Each number is 500 + 25 x the weight over the matrix's rms, rounded and kept within 0 to 999. Layers, rows and columns count from 0. Numbers have three digits each.

# layer 4 attention key, 96x96, rms 0.117, rows 0-95, columns 48-95
482536497539484464540578548523490466474495540557540438471484543496544470517439460568507538457444545444541580458475447537455527434504452546493449
507486510472522541489484474493521516506486491487471512521493479470485486497519501457503487525541488520489476509541509464507503532491521465511510
506506516487516503508504499503512521496483493514510488506491503493494477500497471497517512503503520493501492482517496487489507504512502485513497
508466548440550542451468458452529497533489466466455570534515441486461517496548556418505452528559450581464416573513548437554460565511554452491545
488517525488531510503504495506518498525481471506494497526511503501486481488504474498512502508514515487476479493522515488507503514509516487510499
474462553457551554446464453468536469533507459451440575554535429487457532495550559416487450530549445564475430593526553440564453574492548444486544
510546467554460443554540533525477534478485531545548425455481567511544468499460440576514552478456551433508562413488457545459557439514465548510457
486510517478536486491492489483508505527479469511495510521508492501488496480508485483519483497511508497481455526530518483515513532506524482517516
430465552451554545433450447465545446566499413455414602595548423503445536473572540401496457539570465526436394601550591433578453587464545446482533
480465502487482527492487487496506494495506491463471533522503477489473500511501534477485485513508467510477486519489529491510463505475496488489507
494513485550493467505511493486502492470533503530497509523525531545518495507510470472514512474508492501506505519493495520512490501519516500490484
504511501473513515476496510496514507520483494475509481475483478467504490476494515500503495525476516489480490505509513485476527500466473501507534
504506499500505519485503499509499495512496500486495497487488482481510486494486505490505491514511507505489501491507494487486505498487491510503510
500503511499519520496505492503497514525485494483489507492506469490495484481488497501509499516506508494480488479509502493511510503475494491499491
501494507506507490500494493500507527493501515508521507483512491505479498495506494493507500500493495496485487499494497507518522486474498462496515
504504490502496493501498502502504505497503492499502501504494491497490499499500500493506498502492503496499492494499497503498502501500497490506509
491509502500509515509503498492496497520488495490486510510501485496503502492502499513501502502505505486499498487516506494512495502503504516499473
510494501482502525483502505508501501525489487480502488488485471467500499500496520507492493514491518501489486471501503473478507495486492515512523
496497504519497492514492484506494501477510519510515508510504524508484501519506482483500488486506493510523504515495484524517497486520524482498487
491484495508490500509496499505502491488515512513509507509491529503500498517501499496498498491498498508520512515489488515499492496519508512495502
506497499505506499490501496510502500485510505508504496497500511505499486506486491478506494506510504513493498510489486507493502500501501489496516
498512493528490491507511494493490488497498497497476521526523495517512511503502485510498515490512495499506505491506493496504476512514514510504463
495497506512496488502501495493498510493503512515495498505525516518507507499508485511501512487502484500502504516497500507516505501498497492504485
508504510479520517495498498497498518527483497490488486478488484483505485480495502504505494511494503484486489500515514495513518494482480503503507
511503495482503492487510513484508507509493485498502483494503500489509508492507524511499512505474506489489479498499523481487507511487485508505515
494494499507486495509498496515496482484513509507508501517492536506499510521507497494489495489506493512523511520486491513495489506522510508491490
499505497507516498484502502492499511508498495506490492487508480502504483486489492489516505512502499499477491493505500492497512501477487490503512
491489497525489479512496493497510503474510509520528523518520528514480516514510509500506506490498494506506498501473491508506496506501516484493485
508512487497495496492514509494496487501499481501487497508506500497516497502488507496498511500500507501494492491504508485482486518508500513504503
504499493532492483498511492496509512480504500506516517512534493513485517506505506503509511496493499508495490485481493491499492504487512476501485
511495508481486522492491502515501493511493493475520488493469488467486511506502534507484485506483510505511499486491502484476505494499492514506516
504493502488506521489498504500510505514495493493507491490489486484502497489501519506502496510490508494491494488495505485493507497487486512497507
494481482563493488515479522525480485456501548496521452530507513522535502509497477454506476517502525498491505509497496492505436497491495488482498
501509529453515472505505469480452521528495481473477500485469502491505515456456544456487502506499447485444514482456506477569447586518585507419514
504518516499464471511479498505494488468497538468509528543504502484504552509495498523506486515496516511492511509517506506502454485463473507531506
480485485542509453574494448462483519514509500478495457516522524546532484499502510393493459510513463527468514518495508527542448536502590479416519
495513494457515549470524549527486487494493508530513531486438486422491553464473478635499557484452503448556513474475496503462538486508439537558480
491522522494491496501515506493488482518498484489514511512504473475506520481484514527494510497493490484502518497504539511484480541481480487502496
508498491480498542484509541513487476503469507522492539475453497460495524468494481586482517500466484491536511464484492511486545478524482527506476
489536539455514506492526564504464480500492471507526491479475491422518539435451505601489532489445478451543545469468515505476497536509474518542489
504553507473528527491526574526474481485481511511550534454437523435515552452441468630489524498433504464584569428474472524455565468496444516557474
487501508495521481487502509504495482522498460521523497497506500490489501472492521485508498505502493501504479511485518490525492545514514480497518
507508547492525481469518572489485483506460441486477537527507476453518537463454494531495518501478461497527519501487543496515498541536493470517515
422512545459541547455485464492527434552549447472430515564507466469489534483505528468485514514512472458458500504508565432515467573472467518534522
468495500495520542470479545490508428540446467469494526470495469420460535459499490527489493538501475515500473520473536515512540511491483507519541
432487485502522522491529509492516483498493505482520488494508497501480539490491465464536479503519498494548470536494523505515517466498505453528498
512495499506477515505514491500496530517531511497501491510507479530524489503517454482484510506506545476472509503517481501518492487531478511485475
504537502501511514476491449513510521467543500525513461511471533515514496512503482490500508495494516483508476486524510515488479522498495502499490
523530496511499491496501468519497533460519527514503488512482513541498468504483509479514530497512521487529530472511473470503499503510498514466453
467527526470552556462484519503504531477456491504490537487496505536470512477516486497510499534486477535546503476510490521489529475498492485503519
475525486473487524522484489502493545496498501470522484465499519510491490522506508490492519489495532476485495511479490473494501480481491490477490
516478480534497455517504523467507499435496506475503456520524562529531491521477517498511518462462476489509506509459526533500472530520549459509504
487485459479484475514520507529496510520495498505548501466475538491494496505521532502521478507508494494493434516480502522519517485467524498500509
520484487572464467509528483525480522490515487489494487533531469511521479526499429496494467485529522498525477500574501505517480476534520494532466
476446480550491448535523500470524446501525528505521438488513508485513477496498447489503484503518506477525505489515483497502476509519515514521509
471470450527473470484520514524495514500533488508523474514492486517491522488515521491536510497496505532498456540490517501561500496502513500485486
486526500469507525471465505474508471486505482502474507504497504490503503504493524519501526505498475505508507521500503513489468540515468500496525
491451514487484482482522557503506478510489503516486539535496481500511494461495539507519523529500488493495511497477497491533513528515533514510512
510502507550507515531491465482500518476520527513518438496509501520497477516522437481488497499462530509487541469513464507484477482504498521460482
524529515446477508506488499483499511519511510515515511478503482487534476503505512502469501505522525468468518502496469481487463514508468521472521
474471504517487500517507493474508445521527508488478506545509489481522519496504490513502522492506512441486523496489496508515500512507489519511494
536517514530491466492497500464501509433497514514457462513519503523530484530484449489495490489513481522548501503560502542473462530560517476517506
526509525529512434523472508496487485457466512461474478480515469505507490517446527504496504500512494589490531511495495494476464477492507503479530
485493483490508489481496539498499502487474475510514512491508517487465490486495525521543487506502452531539494503479511485505493511494517488501510
526519486530497499512519497537509520445488516510488472496481556488491494556472476514499532461485499468539517460484466536508495482533499523475451
486491495429503512476486439524505528539477472481454543496476463467470487501529540452509501536537511516486459515562509488524515554533538451514532
476451516437508555444469422476556491560464468460465564531539466483454476495553588450513462536554491535449429563555529453485520581477520444507526
486486471507489511496481505462505492519488513469507495507517499533512501478526527496496491522523488521473471542491536469482506506466496472502524
500503480525476478514497514492478512489491541490529482491485507508509499518499511525495498495503472499501518502470499499474515483473505498494503
538575513563515453567552559538441509422522528556537433434453528519545513503422407570492544452438516447567573421461471572508503406528474548502468
534575503558502463565544557537464513434510526550511440454469525525560527495435412572471550466437504455540585434466478569522484408529474558497463
515527509509519499520522506503493508487497483524498493489488498513513501498488468496505510496465523488529504495518502522510480493518494517512499
524521499476515502502510510509500512507498491528507496481509503511519524461497473492511522496477523508515504504520482500521500515542495519510502
436403491409490595432429445465571465581486452394413593584557439476453513461565568394481453562566463508410411598527567411505458598466523453510548
513476495528479480505493495496507501485477531495508490493493518497468465553493549515524491483515507509516491484485479506470530487485493467491491
514472481526486477492533511503487510483492516520545486511486529488512494514495477537522526501480503485516508461479456510471523498483522509479483
500522499497511510518505486515508500489495491486496485495511494511495521481504500502512500506517485491503516497504502485512495518536509513464482
515508496498501491525480499491517496487481499487505519486518496542481511502503510496505486483514519511510487505508506497534506486519498455517486
516518488512523489477520492499484499502524470499488471491487483474472468511499494498496495501509502503509506486484490505485501497534508519459500
500538499510525494489496492487513504493503491487477517500526463521485496479480513528471495488513500518498505516530547478495485483536489482537506
511518485513490517476507501516514495496488501484479496524501486494518501510482517535483503511487486509489501509509516499491492513494486493516488
499529501500489506490511479509503508488490495478493491502499470471484504509478508489513501513492487511516541494471502489472501533508500538472498
504523520481530507511512495524498509502510498500508473488497510485488499490501481481512495492493493505502509489522500510510505511506483498483499
486488508489497510492477514502496495503519502516500501498492539522499509510521500487486491507494504497502486499505484534531486460487497494511499
489504493506496494492520475506501514489495499488512493508500495496482501500497486479525506502496509488514514489486487486496516513496511514472488
497486492499497491488516493494496511514510490504522504506489507502483505495504487485511499496496526476499489476511489498517515497488514493488488
494520513497524481516492491489506502487503492495494495480522507537477513487514487480510495481518510491503496503515511506522498494530506484499492
496514500510502485511522487506498493495475487487502495495494488511486503527504497494524507506515500507511492497495516496511521521507499495470481
490494499505486507489492495503514499507503509494525522509505492510485495481489498514491489496495514506512500495525494485491514485478498470537478
514505483509488512506503487505507495489472506482503503508505501505497490521491529536496486506506498517505489493494488503490505501508494484502463
490470492498474506515492522496502504498494532505527511507497514481511511480503495463532506491488506474515516499480473505502497503478503513500527
486502507496506503491506506503491502502503505500479495515505510504522501478511488517478504506498481503480492510515513512487478498498496503518506
496547527506521519494493499504504502500512492502498474469476493503469498534502500474530488500496506524512508496520524529535515481506481468487501
497499508486507494510486507494494505497502507500491510493510502495513501500509506497491501490500491496510511517495510502498476498512503524506523
513508486513504501520503507498498491505480527484493486487490484481514493508495530529496491502517479508483500502510505497496507512523497494497489
508465485521480515493508508507499491506498519512517511513491508478495477517483535538498496514495499500504489486509476499478513502475498489508498